python train.py --n_layer=14 --d_model=64 --n_head=2 --n_kv_head=2 --head_dim=32 --d_mlp=256 --vocab_size=8192 --activation="relu" --norm="layernorm" --norm_place="pre" --norm_eps=1e-05 --positions="rope" --rope_base=10000.0 --rope_fraction=0.5 --qk_norm=false --attn_scale=0.177 --bias="none" --tie_embeddings=false --parallel_block=true --init="normal" --init_std_qkv=0.0634 --init_std_o=0.0 --init_std_up=0.0634 --init_std_down=0.0 --optimizer="adamw" --lr=0.00578 --lr_mult_o=0.996 --beta1=0.9 --beta2=0.95 --lr_head=0.0128 --grad_clip=1.0 --warmup_steps=220 --schedule="wsd" --decay_fraction=0.805 --decay_shape="linear" --final_lr_fraction=0.05 --batch_tokens=16384 --seq_len=256 --doc_mask=true --train_tokens=81630000 --steps=4983 --dataset="wikipedia_en"
Each number is 128 + 24 x the weight over its row's rms, rounded and kept within 0 to 255. Layers, rows and columns count from 0. The size above them is the row's rms in percent of the matrix's.

# layer 9 MLP up, 256x64, rms 0.248, rows 75-174, columns 32-63
size [ 41 106 101 102 125 100 107 115  30  82  35 103  37  33 116 100 107 121 106 112  35  30  43 114  32 108 107 123 108 104 105 110 100 103 113 133 100 109 104 113 113 120 117 110 107 108 114 103 108 119 107  99  40  99  97  37 128 100  87 113 100 110  81  97  34 113 113  25 114  44 111 108 114 118 114 121 110  45 103  33  92 120 113 110 127 127 115  38 112 117  33  33 103  35 116  96 146 108  98  40]
[[108  74 133 153 179 141 148 104  98 128 164 134 136 175 106 146 127 124  91 135 129 134 157 105 149  77 148 140 135 103 138 156]
 [115 163 113 189 149 124 124  99 123 112 133 100 122 139 149 109 134 141 107  86 140  74 153  94 105  98 120 162 171 128 113 175]
 [121 122  99 144 125 132 150 122  70 133 150 178 155 125 142 177 160 129 129  94 143 107 141 117 101  94 134 126 123 149  64 121]
 [139 122 114 127 149  90 152  87 103 126 147 136 131 141 131 151  88 129 129 117 125  75 166  99 112 142 101  99 141 177 121 106]
 [103  79 122 156 122 113 148 104 124 117 141 135 113 178 111 157  90 113 150 128 164  98 137 123 161 122 156 182 155 159 132 141]
 [134  86 153 128 144 110 137 108 120 132 162 146 144 195 144 121 110 112 126 113 114 147 139 153 146 114 117 130 102  89 135 114]
 [149  88  75 169 165 112 126 117 140  90 168 114 109 134 108 110 118 127  88  80 154 136 111 110 139 105 163 137 129  84 128 131]
 [137  84 163 128 131 172 131  81 101 185 140 158 154 109 114 146 166 137 132 114 131  97 126 129 114 134 135 145 193 131 117 142]
 [ 93 100 135 162 170 139 129  98 116 116 180 140 141 158 117 138 110 126 138 119 132 124 175 105 148  93 157 136 169 109 131 140]
 [ 55 114 124 167  96 137 124  99 119  99 141 124 137 138 159 119 118 102 123 115 147 127 111 141 126 122 112 163 103 150 182 147]
 [107  89 166 204 177 125 162 130 112 152 177 140 155 171 123 157 145 126 147 108 135 113 169 108 151 101 125 144 138 105 133 132]
 [139 116  97 133 138  87 139 128 124 139 142 117 102 144 112 114 128 152 124 118 117  59 104 121 154 126  90 129 131 149 134 153]
 [119 109 152 185 147 138 160  79 101 141 191 160 149 136 120 126 116 128 149 121 124 113 151 116 162  91 131 129 140 120 120 110]
 [116  99 153 168 147 102 139  91 126 131 152 130 144 165 108 113 118 133  94 113 107 118 143  99 129  76 139 134 144 101  98 135]
 [122  62 101 172 136 111 126 125 109 113 133 130 154 126 113 146  96  97 178 106 144 134 136  90 135 121  94 130 122 127 132 149]
 [ 75 125 101 164 142 101 152 107 115 144 132 120 118 138 125 121 110 107 145 130 121 115 135  62 137 118 163 149 135 108 104 109]
 [131 152 115 149 132 126 152 116  76 143 129 118 100 128 118 141 155 155 138 108 112 117 126  75 135  92 157  96 177 102 131 158]
 [133 115 142 144 150 126 148 126  94 153 157 115 130 118 126 131  97 136 129  84 179 142 181  74 169  93 126 133 141 121 109 171]
 [111 106 136 146 165 121 130  95  69 131 134 108 186 139 106 131 111 166 141 122 116 143 167  88 156 127 140 100 154 134 112 142]
 [115 120 132 165 132 110 151 121 128 157 128 143 127 144 101 128 146 141 174 109 128 139 172 113 127 132 113 110 124 143 100 104]
 [120  85 122 171 154 134 158 103 105 117 155 128 121 164 110 138 128 131 119 120 129 110 184 117 149  64 142 158 171  87 115 151]
 [113  79 151 179 179 106 142  88 117 134 165 126 129 152 104 130 149 135 122 106 135 131 161 108 141  99 158 156 146  78 120 140]
 [130  88 131 160 170 113 141  87 118 130 182 137 132 141 106 145 147 134 147 111 130 140 116 120 168  78 131 152 148  94 132 125]
 [137  70 143 129 128 144 203 102 113 117 142 162 162 172 138 136 133 130 108 119 161 100 107 108 153 130 102 153 169 117 168 150]
 [100  96 148 180 173 117 174 101 133 130 160 117 142 167 113 151 120 127 124 128 141 146 140  99 139 100 159 133 167 114 110 135]
 [143 105 106 155 146 160 155 116 132 156 184 129 144 124 124 163  88 118 133 137 122 125 132 127 113 118 145 147 126 168 128 136]
 [ 62 109 121 175 173 137 134 134 117 146 136 166 195 159 144 140 121 117 142 106 143 132 142 104 102 110 122 141 123 113 127 137]
 [115 113 132 164 173 163 168 131 132 138 150 113 137 121 139 112 154  82 133  93 130  99 135  99 159 105 156 173 130 110  92 197]
 [150 131 126 164 130 175 131 142  92 139 136 142 129 120 133 154 151 139 122 147 122  66 118 128 122  99 146 132 143  94 138 112]
 [111 129 128 141 125 153 165 132 144 126 128 107 133 107 125 150 130 143 130 113 160 138 157 107 118  88 142 202 147 115 112 119]
 [ 84  85 127 188 133 121 123 121 108 104 121 149 147 204 132 119 139 134  90 163 126 129 141 135 164 124 147 118 132 121 124 105]
 [102  86 171 135 140 149 173 107  80  94 152 127 139 153 118 160  91 158 115 118 168 142 120  94 168 129 168 131 138 112 121 131]
 [ 99 107 151 121 135 108 136 101 127 157 153 123 135 184  55 122 181 122 152 161 108 125 105 142 130 118 116 120 162  69 156 112]
 [121 126 153 148 120 119 144 128 152 108 149 151 148 102  93 122 140 120 104 144 136 102 156  65 150 123 124 135  95 157  91 176]
 [120 103 126 192 201 123 137 108 121 152 167 164 111 122 153 184 132 159 159 113 158 133 131 107 153  86 138 139 106 156 138 120]
 [121  96 129 127 130  82 142  95 133 118 154 140 148 147 100 138 151 141 130 100 167  99 148 128 127 121 139 149 159 153  70 146]
 [128  93 136 121 107 136 167 122 119 167 166 108 124 122  97 141  99 107 107 141 138 135 112 135 164 137 146 143 121 110 105 123]
 [156 146 130 106 137 153 189 132 123 122 168 133 119 125 105 147 127 110 132 113 168 141 129 126 148 108 159 162 141 127 132 112]
 [ 94 109 129 121 140 116 159 134 151 176 148 185 163 148 147 122 158 126 119  99 139 140 138 143 114 101 133 141 137 125 101  94]
 [115  96 162 126 139 135 164 112 134 130 162 134 138 114  77 140 121 181 100 114 125 116 120 141 120  85 160 175 140 131 135 152]
 [172 114 144 151 149 120 127 121 141 135 163 116 148 136 141 127 110 147 147  95 155 103 132 141 184 102  88 131 128 163 105 120]
 [105 131 164 160 151 108 128 131 124  89 156 129 122 169 125 171 143 164 158 143 128 131 163  89 148 116 143 155 142 124  88 121]
 [124  80 157 128 119 137 172 107 134 167 145 134 142 123 129 155 169 119 109 147 111 140 114 106 141 126 170 178 105 115 115 128]
 [157  89 123 141 143 134 175  99 143  87 188 157 180 126 106 144 122 118  92 115 141  91 132 120 110 108 105 106 120 134 121 103]
 [108  84 137 141 132  89 145 124 109 165 128 126 185 132  98 136 129  96 117  78 121 132 139 125 131 126 138 142 149 143  90 141]
 [ 79  96 108 136 138 188 118 115  95 163 139 173  94 174 137 117 132 130 126 120 131 111 149 139 124 106 183 118 139 134 126  97]
 [167 108 128 129 173 147 173 128 130 152 135 115 158 129 122 130 134 116 115  90 131 111 164  91 135 108 145  98 125 104 106 176]
 [116  59 116 139 139 132 174 138 155 138 166 161 109 126 104 152  91 111 154 138 160  96 157  90 162 111 131 135 185 124 108 129]
 [157 117 123 127 145 118 144  83 139 148 111 112 149 155 122 179 155 148 133  89 111 104 118 149 169 134 128 132 172 139 121 144]
 [100 127 146 140 164 112 124 141  91 108 144 163 168 128 140 144 136 135 115 117 114  52 163 133 132 110 103 111 147 122 130 118]
 [117  68 135 125 117 102 132 125  93 133 134 118 176 142 136 111 144  86 141 120 123 114 116 143 130 131 128 113 152 138 107 112]
 [ 79  95 145 116 146 110 125  81 140  98 123 117 166 136  95 161 126 103 144 131 128 138 157 138 133 148 180 125 132  83 123 131]
 [111 122 143 139 171 125 138  94 127 124 151 124 117 167 102 146 141 125 127 105 119 131 163 101 152  77 144 139 191  92 122 118]
 [144  95 118 130 157 114 145 136  88 149 159 165 132 117 133  95 166 141 137 130  81 126 144 165 113 114 125 132 136  87 147  98]
 [140 121 114 132 143 125 149 150  94 102 116 132 102 120 130 139 149 166 138 144 137 126 131  82 128 112 118 133 131 108  83 156]
 [110  99 128 145 140 134 169  77 115 183 159 121 146 147 102 159 128 154 111 110 114 113 166 117 138  79 159 123 138 108 131 147]
 [ 89  95 121 151 115 126 144 107 139 102 192 133 161 142  95 167 100 140 140  91 158 121 171 122 117 127 162 138 118 164  95 146]
 [157 109 128 165 155 135 161 133  75  97 177 154 110 133 118 164 125 133  96 124  97  79 110 118 103  99 147 143 100 117 141 133]
 [120 114 167 130 166 119 105  95 100 119 140 113 123 139 152  91 165 106 144 110 158 144 135  80 178 132 129 118 118  94 101 166]
 [133  93 122 125 119 125 171  60 169 103 167 128 147 142 120 129 172 142 114 119 138 112 124 145 163 136 187 106 139 166 133 116]
 [128 121  98 129 152 110 114 124 111 141 136 186  95 166 139  99 109 138  98 123 105 140 147 138 142  95 139 178 148 137 121 141]
 [125 141 115 147 140 150 172 104 151 125 208 118 123 124 118 148 102 111 131 106 124 101 128 111 153 113 148 107 113 117 147 127]
 [123 133 122 129 168 126 189 128 109 134 144 145 156 133 120 119 116 154 168 126 144 127 124 132 125  69 155 122 100 127  82 117]
 [124 116 169 125 129 134 113 105 138 139 149 182 137 113 128 139 102 114 132  95  92 108 138 135 107 123 169 109 128 111 129 111]
 [137 119 151 153 174 133 160  88 126 127 146  99 144 126  88 139 122 118 120 145 134 126 142 108 138  84 115 142 155 124 110 119]
 [ 95 108 113 146 166 160 120 106  81 125 134 123 166 149 100 147 113 115 161 103 125 153 136  73 144 134 153  90 150 149  84 143]
 [152 148 111 154 190 116 164 133  69 118 134 119 121 129  94 146  99 147 109 120 100  88 113 113 125  93 121 135 176 132 106 121]
 [ 88 113 148 175 171 141 135  78 112 117 146 138 149 130 127 138 121 114 128 147 151 119 164  93 121  81 150 135 178 101 110 115]
 [118 123 135 155 132  91 147  62 117 135 153 147 112 119 116 130 110 135 106 136 142  76 130 112 168 106 152 172 122 138 103 130]
 [ 99 128 141 179 136 117 161 108 113 140 143 120 147 163 110 147 145 113 139 127 127 158 138 107 140  85 153 128 171 139  99  89]
 [139  89 138 130 140  93 122 109 135  89 163 143  95 161  87 133 146 166 142 134 114 147 148 146 113  95 127 128 142 153 145 116]
 [ 91 128 156 151 110 137 126 105 108 109 163 128 116 120 139 118 102 104 175 169 135 132 139 108 126 119 124 152 126 117 165 134]
 [113 123 148 130 147 135 158 130 126 131 132 154 160 144  78 194 154 116 119 152  95 120 116 100 177  97 173 172 148 130 123 109]
 [ 88 102 116 136 118  90 156 122 162 115 139 128 131 170 116 117 110  99 114  93 163  91 117 132 165 117 165 117 156 133 133 138]
 [144 117 152 127 109 136 132 105 107 151 167 135 117 159 119 148 115 153 123  93  93 107 189  95 141 126 130 116 160 108 155 141]
 [156 112 139 167 138 109 157 129 129 115 131 155 103 166 125 104 155 127 136  84 160 110 124 121 130 120 164 142 120  87 120 137]
 [141 127 168 145 178 134 140  94  79 138 128 148 130 151 130 143  90 122 157 104 136 152 157 104 164 120 127 115 120 108 139  86]
 [120  59 134 174 173 121 145 110 125 151 146 130 129 166 113 146 130 135 141 107 122 113 176 120 164  74 162 151 147 120 123 137]
 [135 113 166 159 156 145 142  91  75  87 111 130 104 141  84 117 137 149 143 105 123 113 149 126 110 142  91 126 122 143 115 163]
 [ 73 111 123 165 156 122 146  77 126 118 137 120 155 137  92 152 137 125 140 113 127 117 168 115 127  96 150 141 164 114 134 138]
 [127 113  81 133 155 126 131  90 113  93 177  91 143 156 128 146 131 115 109 124 116 127 152 113 122 126 121 151 127 121 126  96]
 [ 93 127 122 174 144 151 182 135 136 146 133 149 117 132 125 116 121 140  99 118 134  80 135 128 114 118  83 134 100  79 143 136]
 [133 126 135 188 137 108 155 139 137 100 146 124 137 197  98 129 101 165 183 106 116  88 164  77 110 118 106 141 110 133 125 159]
 [127 145 126 136 145  94 126 108 140 163 134 122 144 161 113 142 106 139 155  85 100  87 123 100 146 127 135 149 184  84  92 115]
 [144  85 118 154 123 150 135 114 105 135 135 146 122 142  97 158 112 114 145 152 156  78 141 150 148 122 153 174 133 180 131 143]
 [151 126 124 142 149 144 187 112  87  99 134 158 116 128 101 190 124 170 163 143 162 125 156 120 111  94 134 118 156 155  96 148]
 [ 95 111 156 127 164 138 101 137 140 138 158 150 123 131 109 175 152 116 112 141 146 106 145 129 111 110 140 138 179 133 145 130]
 [ 86 107 139 161 165 123 151  91 106 148 175 118 135 156  94 146 144 148 125 100 121 127 149 111 120  65 130 126 161  79 134 130]
 [151 127 151 133 145  96 135  78 115 138 128 157 108 171 111 121 122 167  94 129 126  87 144  84 114 123 126 132 125 114 142 150]
 [109 104 131 144 143 173 124 123 137 131 142 171  97 151 141 101 151 135 108 133 106  93 148 125 130  92 170 103 122 152 125 106]
 [108 107 136 157 128 137 165  74  94 140 148 135 138 160 107 120 138 141 110 146 127 129 153 127 150  85 138 154 170 123 116 144]
 [105  84 120 160 132 118 150  82 104 128 160 135 138 167 126 132 115 113 135  92  94 130 137 104 122  52 130 118 147  68 132 116]
 [131 131 124 161 143  71 162  78 112 152 128 123 134 156 109 179 108 168  99 109 125  85 119 161 112 126 116 124 155 168 164 102]
 [118  70 135 166 156 125 118  94  77 161 161 146 168 145 108 141 144 110 149 128 156 119 178 115 140  80 160 114 147 125 142 157]
 [114 137 109 146 219 153 140 130 129 105 134 143 107 154 154 195 122 128 129 133 122 103 162 119 187 105 142 121 155 140 110 116]
 [103 125 134 157 139 100 118  94 156 138 120  83 126 131  99 123 110  98 130 109 128 115 140 125 121 139 131 134 139  48  85 151]
 [144  97 158 173 145 142 160 108 162 111 138 116 176 146 126 129 154 100 143 121 134 106 134 118 151 117 122 100 148  73 123 129]
 [139  84 142 144 133 107 147  77 110 188 145 116 114 160  86 126 134  87 107 119 130 138 121 150 168 126 174 105 127 150 118 122]
 [131 130 156 170 124 147 122 107 160 175 117  86 160 132  92 116 123 122 161  79 166 116 158  91 139 117 132 145 130 123  71 167]
 [109  99 145 167 160 126 136  80 115 135 194 137 125 146  79 138 154 103 145 113 117 135 127 113 129  65 159 149 136 100 120 124]]
# layer 9 MLP down (transposed), 256x64, rms 0.254, rows 75-174, columns 32-63
size [ 22 114 103  91 135 101 104 105  19  92  27  96  22  27 112  99 105 123  99 101  27  24  35 109  20 107  96 125 106  85 108 121  91 103 144 158  98  96  92 135 122 127 115 119  95 100 111 107  99 129  95  96  31  90  91  28 167  96  81 110  93 109  82  86  20 103 113   7 133  31 113 104 108 113 118 123 107  29  95  23  77 117 122 100 140 125 115  22 101 108  21  17 100  23 110  90 201  96  83  22]
[[116 157 135  72 128 149 114 144 138 116 111  94 134 129 102 128 183 115 152 136 131  81 118 118 161 146 107 167 101 127 122 112]
 [124 144 110 132 103 129 105 134 132 140  79 106 125 126  82 140 153 183 149 119 106 136 167 125 120 171 147 123 155 108 119 114]
 [141 155 140 105  49  68 123 131 151  74 158  97 152 160 148 115  99  73 132 132 122 127 169 153 127 147 116 127 108 119 124 136]
 [132 147 138 137  89  93  89 113 128 120 139 102 108 119 123 112 130 107 136 110 138 159 161 155 118 146 146 125 126 138 127 118]
 [117 134 163 134 142 123 143 104 120 115 158 133  97  90 195 145 126 183 138 149 109 125 159 144 120  76  97 114 109 110 153 137]
 [ 91 172 120 157 107 102 127 113 103 135 120 129  86  88 117 100 172 141 122 108 123 129 132  97 173 181 100 139 128 123 121 154]
 [130 141 131 133 122 159 132 136 170 124 128  78 110 153 122 141 134 105 109 140 132  90 146 112  87 141 136 146 137 100 112  39]
 [104 154 130 102  83 166 121 140 141 143 104 153 117 140 161 109 106 151 154 129 166 177  91 122  88 147 132 166  93  91 132 111]
 [111 142 142 111 126  99 128 160 140 132 146 136 147 121 136 143 144 131 129 138 117 134 125  59 113 155 116 154 107 120 127 113]
 [142 141 135 109   0 117  89 147 126 150 130 135 119 127 157 133 121  92 133 124 109 138 140 108 123 164 128 120 119 139 190 118]
 [125 148 134  81 142  76 128 158 136 170 120 113 146  70 155 144 118 132 183 183 109 108 107 103 128  80 101 134 136 156 174 103]
 [138 127  87  91 112 112 114 127 118 125 148 150 109 143 122  87 122 128 158 148 154 138 131 122 202 108 130 145  94 107  94 107]
 [146 153 134 110 133 111 106 131 137 119  94 127 102 124 115  98 120 181  89 129 114 111 122 129 161 139 147 126 121 182 133 153]
 [157 189 148 122 155 166 143 167 103 123 134 139 113 137 107 122 119 167 136 157 119 128 109 131 134 148 139 122 178 109 106  85]
 [155 123  86 141 107 169 135 130 119 144 136 148 167 133 140 165 124 149 115 152 129 110 108 161 101 119  83 151 151 102 146  98]
 [123 113 109 135 165 132  76 131 123 137 116 154 121  89  95 112 121 137 124 122 102 125 125 147 116 155 135 111 134  91 123 125]
 [110 132 126 172 104 109  72 117 133 127 134  73 149 106 134 113 110 116 163 123 106 125 106 123 158 136 164 135 142 131 144 106]
 [110 151 105  97 126 141 122 117  95  98 170 124 120 113 140 147 120 113 118 107 128 178 114 166 149 151 154 109 165 115  98 148]
 [128 144 161 152 124 115 108 127 166 138 124 137 113  83 158  89 153 168 111  86 123 125 131 123  68 127 111 117 112 126 130 102]
 [185 128 116  82 119 114 120 116 123 123 108 101 127 142 150 119 118 164 123  87 101 113  83 183 129 117 140 123 126 145 135 141]
 [125 144 172  91 118 106 129 152  84  68 142 134 106 159 149  89 116 136 114 116 116 175 121 128  89 152 106 144 124 148  87 139]
 [132 166 185 106  81 143  73 114 136 124  91  94 147 188 104 134 144 141 143 144 112 103 124 123 135 202 129 102 122 115 130 145]
 [179 160 134  99  83 125  68 112 160 123 137 123 110 138 132 147 164  94  90 120 173 136  92 131 138 161 127 104  95 129 145 123]
 [123 150 127 150 131 117 141 106  73 132 137 111 114  61 125 126 144 144 146 139 145 121 164 141  96 135 104 144 159 113 177 140]
 [135 140 117  93 129 181 145 132 145 169 112 153 107 108 146 127  87  77 116 132 122 168 115 134 122 105 142 123  82 155 158 160]
 [109 134 131 130 115 178  99 165  84 104 164 128 114 136 136 130  77 124 142 102 115 156 145 144  87 146 176 123 103 129 161 167]
 [114 125 144 125 133 132 154 130 160 142 123 104 115 144 118 134 160 171 133 112  86 123 108 130 104 163 121 131 194  86 146  98]
 [ 94 132 164 121 161 153 137 144 174 137 108 106 143  95 116 130 100  96 139 165 110 165 136 113 134  65 160 108 110 133 149 103]
 [126 121 111 117 131 129 125  93 123 133 147 117 119 174 204 113 167 137 166  86 160 131  96 105 175 119 106 128 105 121 126 131]
 [148 148  99 125 146 146 159 113 109 145 149 120 105 138 147 108 125 126 139 135 147 140 142 160  42  94 135 110 113 134 168 116]
 [139 120 102 104 137 146 142 123 117 110 141 126 133 142 188 130 115 116 101 140 149 165 129 161 134 165 138 133  87 143 131 110]
 [138 167  98 139 139 143 130 111 132 112 147 112 148 138 131 147 135 125 113 127 120 158 127 131 157 223 149 107 129 123  77 161]
 [154 122 112 141 159 124 124 117  78 113 134 143 123 133 150 153 107 148 163 104 134 128 143 141 113 172 109 135 130 163  94 140]
 [176 157  97 134 108 117 115 150 121 153  91 111 114 139 137 118 146 133 137 157  73 140 113 132 120 161 101 108 133 154 117 175]
 [ 85 109 158 160 170 108 133 138 153 113 172 111 128 138 137 117 146 110 151 142 144 117 125  83 137 138 165 149 113 109 108  93]
 [120 126 158 103 106 115 149 136 147 119 131 143 132 136 143 140 145 114 155 111 191 161 119 102  96 113 122 122 122 187  84  93]
 [138 127 129 127  98 122  81 138 112 134  71 118 126 113 177 150 155 111 140 132 124 114 102 128 155 168 137 114 140 125 104 132]
 [128 146 138 128 124 108  92 128 167 148 141 169  97  83 109  94 122 109 123 163 130 152 140 123 135 158 122 121 127  92 151  70]
 [149 192 110  83 129 123 149 110 146 142 123 127 102 105 186 140 132 140 139 132 124 151 124 173  73 122 148 152 109 143 150 116]
 [129  84 129 138 140 195 149 121 150 158 145 107 139  97 124 178 134 114 105 118 124 136 148 121 140  70 136 112 143 155 126 147]
 [139 134 108 103 111 132 141 139 116 158 104  82 123  93  81 150 132 142 157  92 148 122 153 140 144 121 103 123 150 136 124 112]
 [121 161 122 118 119 155 149 140 132 111 155 114 121 165 136 142 152  83 140 146 114 128 123 136 157 127 182 124 143 141 116  86]
 [139 174 111 142 104 125 141 137 117 116 110 102 101 159 136 116 145 107 101  94 136 138 107 138 125 157 134  63 107 143 115 128]
 [130 110 155 117 149 130 100 154  78 141 119 113 105 137  92 125 110 119 158 160  91 111 134 113 168 104 152 118 154 146 130 159]
 [110 162 133  72 182 122 117 153 127 116  76 109 154 158 101 145 128 172 127 157 140 103 142 124  92  88 108 160 144 130 117  94]
 [142 135 138 102 122 108 156 115 117 158 157  95 131 156 136 109 156  95  89 128 151 175 145  99 165 128 101 135 114 156 140 129]
 [120 155 124 121 143 155 105 115 114 111 157 147 136 187 144 178 120 127 125 128 170 142 104 144 112  90 141 151 148 106 122  86]
 [116 136 133 142 166 144 127 137 121 133 105  99 120 107 106  81  97 111 121 132 112 133 162 131 178 125 130  93 127 109 150  89]
 [143 137 122 129  89 141 125 146 109 168 102 138 145 105 118 132  97 116 146 131 155 169 141  99 156 125 154 146 139  99 101 111]
 [ 84 133 153 116 130 128 131 137 139 114 155 158 147 127 163 127 100  84 134 106 135 163 154 148 152 140 153 122 145 136 144  76]
 [109 148 106 113  80 135 134 173 145 137  54 141 105  71 133 104 108 145 147 131 151 137 155 158  96 120 139 149 126 138 153 120]
 [136 160 136  95 145 149  72 126 115 123  86 130 126 161 144 115 120 132 132 129  79  99 130 135 105 199 108 134 127 134 107 125]
 [ 99 131 111  86 135 125  85 148 128 116 144 181 134 127 132 123 121 125 156 116 133 162 107 110 132 197 150  68 105 114 149 133]
 [151 184 136 163 121 112  97 102 127  90 107 119 134 127 136 147 156 141 161 151 117 140 108 144 131 145 136 137 142 133  84 164]
 [117 177 152 162 167 129 167 119 124 175 116 128 139 164 132 136 121 111  93 108 113 116 116 166 105 104 109 104 117 150 114 117]
 [125 128 122 112  38 139 135 126 114 123 128 142 123  84 148 153 105 122 132 134 112 116 152 126 121 144 179 117 117  81 172 125]
 [132 152 134 134  92 115 114 132  96 115  95 112 163 119 117 128 139 151 178 116 148 120 100 102  96 180  90 153 107 110 126 149]
 [115 180 147 160 142 121 151 123 134 108  82 102 140 172 124 137 128 150  99 133 151 129 120 127  72 123 117  82 103 160 148 107]
 [ 96 174 127 100 128 135 100 133 158 106 148 122 123 108 116 134 143 125 107 151 134 105 113 176 103 114 115 144 188 135 158 105]
 [121 182 152 128  68 105  89 122 112 134 117 122 153 164 133 119 124 150 114 134 148 106 147 124 119 189 126 174 120 130 101 148]
 [147 110 111 127 133 160 145 160 113 163 118 149 165 123 109  79 127 129 110 111 114 100 132 155  95 111 132 148 147 136 116 151]
 [143 163 125 139 122 107 116 142 130 114 152 100  88 147 148  97 104 149 125 152 118 130 130 102 150 121 148 124 114 121 130 148]
 [ 86 143  82 144  92 144  99 143 115 125 131 110 177 132 109 135 121  87  91 138 132 144 132 131 142 136 105  91 147 106 134 146]
 [127 133 117 146 151 124 144 137 116 135  75 114  96 131 118 152 144 141 119 155 105 124 140  91 103 186 109 162 106 120 148 191]
 [131 136 116 146 132 121  97 114 149 122 123  62 152 128 124 136 108 164 113 137 140 208 131 171 154 166 104 160 154 123 119 135]
 [134 123 122 121 142 147  93 149 179 112 135  90 132 123 118 171 105 116 132 145 111 120 134  94 167 141 128 101 149 137 122 121]
 [146 116 136 156  75 145 137 138 107 139 145 100  97 118 116 112 165 163 115 125  95 136 137 154 145  82 135 147 127 150 139 112]
 [140 145 118 113 119 141 120 166 147 116 112 126 122 114 164  97 168 135 124 152  91 119 113 143 137 133 124 115 102 146 137 116]
 [145 133 139 122 143 107 128 100  88  98 160 130 111 108 147 133  96 145 118 128 164 143 101 166 107  78 128 150 142 120 149 172]
 [158 169 137 134 110 137 113 180 101 111 126  99 111 156  89 148 177 135 104 124 104 111 175 103  74 151 115 116 140 118 138  89]
 [125 131 134 137 120 114 137 125 103 171 158  99 129 135 103  88 144 155 103 124  81 132 147 166 133 154 116 137 171 160 116  77]
 [127 141 119 114  29 139 151 156 135 123 137 112 112  97 147 147 102 119 136 156 163 118 125 129 131 126 134 125 107 117 168 129]
 [146  75 149 126 130 110 129  64 130 125  97  92 143 108 125 129 128 119 126 105 144 154 116 134 164 154 140 126  97 128 101 102]
 [120 123 119 104 153 126 113 129 113 129 113 134 163 145  96 128 118 127 116 133  84 143 188  79 151 163 106 158  87 141 139 117]
 [126 127 135 140  95 125 109 119 133 171  78 142  83 103 112  98 130 136 117 150 112 112 122 134 113 169 133 120 103 122 113 165]
 [123 117 132 109 134 139 115 127 103 148 140 139  99 181 144 148 172 118  92 181 139 150 167 146 124 109 135 112 141 112 109 125]
 [156 159 109 111 121  98  96 139 134 146 137 147 147 107 151 106 109 131 151 113 108 152 153 119 117 142 140  96 128 102 100 136]
 [114 143 117 101 108 120 106 138 141 118 101 105 158 146 113 106 147 161 105 115 119 157 118 134 182 122 135 172 101 118 145 130]
 [132 183 148 132 113 101 111 111 136 113  82 130 130 152 126 122 170 124  60 154 112 125 101 145  95 117 126 117 153 149 151 104]
 [123 148 125 136 130 148 107 153 126 147 145  90  98 135 100 110 120 156 129 166 103 154 112 136 137 141 134 183 146 119 104 139]
 [132 136 123 145 123 145 117 108  78 111 104 125 110  76 129 148 148 119 157  94 152 127 117 112  89 151 117 148 111 139 126 142]
 [ 84 118 164 139 144 141 169 123 133 152 127 123 139 141 114  75 133 112 115 136 121 107 124 140  91 160 117 146 126 149 174  90]
 [182 162 105 101  93 128 126 152 128 133 122 149 131 145 123 107  85 154 112 112 127  95 118 125  91 106 147 107 126 162 116 161]
 [173 140 101 119 133 142 104 159 157 122 129 144 117  65 113 133 134 148 119 140  99 147 161 157  88 102 138  85 117 156 172 108]
 [135 131 130  96 141 124 145 107 134 143 111 148 109 114 221 137 141 103 149 122 119 144 159 128 114 118  80 118 133  88 101 152]
 [132 103 117 122  41 147 154  95 144 105 149 134 106 118 114 153 103 126 125 132 191 125 155 192 125 166 144 100 140 165 126 114]
 [151 135 124 154 155 125 126 118 126 136 106 137 109 112 104 107 143 174 150 124  61 139 132 112  82 158 120 119 146 123 111 154]
 [118 116 103 105 125  92 129 176 140 164 147 139 109 113 159  63 102  98 133 137 120 132  86 121 170 132 107 153  94 113 142 156]
 [127 131 147 123 130 141  86  93 145 155 173 132  95 119 107 100 103 156 114 129 104 135 149 138 162 115 122  96 101 142 164 122]
 [124 145 145 101  86 117 127 129 121 113 135 111 111 114 159  87 147  95 117 114 114 154 112 145 149  96 119 114 176 138 142 114]
 [124 163 147 137 114 125 112 133 117 179 100 109 157 103 134 171 103 151 153 130 151 110  86 135 135 157 144 102 133 136 129 136]
 [129 131 167 132 112 148 121 129 122 137 103  77 144 124 143 135 102  88 121 138 154 134 119 178 147 151 142 138 126 126 132 125]
 [116 160 144 115 185 117 117 131 153  77 123 113 135 114 102 152 140 158 158 121 122 189 139  81 129 129 168 138 121 118  91 122]
 [128 160  96 114 128 108 108 122 116 131 172 125 125 111 112 113 153 129 114 128 127 114 159 142  88 162 126 175  72 111 123 131]
 [126 163 125 133 104  95 102 121 109 151 132  94 170 107 136 134 138 149  79 137 167 124 129 141 112 115 123 117 146 157 104  72]
 [161 144 117 126 100 146  99 105 123 101 130  68 108 153 159 115 136 147 119 130 148 129  84 151 124 183  82 109 100 130 140 135]
 [128  92 118 154 119 154 147  76  63 137 191 143  91 121  83 138 123 117 137 107 110 114 113 110 162 112 155 119 126 152 175  88]
 [110 160 131 156 106 106  87 122 136 145 142 129 130 122 150  98 143 136  79 168 162 110 123  54 137 111 106 140 123 103  94 153]
 [120 124 111 102 136 169  77 137 154  97  85 142 124 110 164 113 118 153  81 137 130 130 104 175 168 133 131 151 173 142 143  95]
 [152 150 148 156 111 103 134 112  84 135 119 160 144 148 137 149 148 117 119 121 141 132 119 127 120 141 119 176  99 122 143 108]]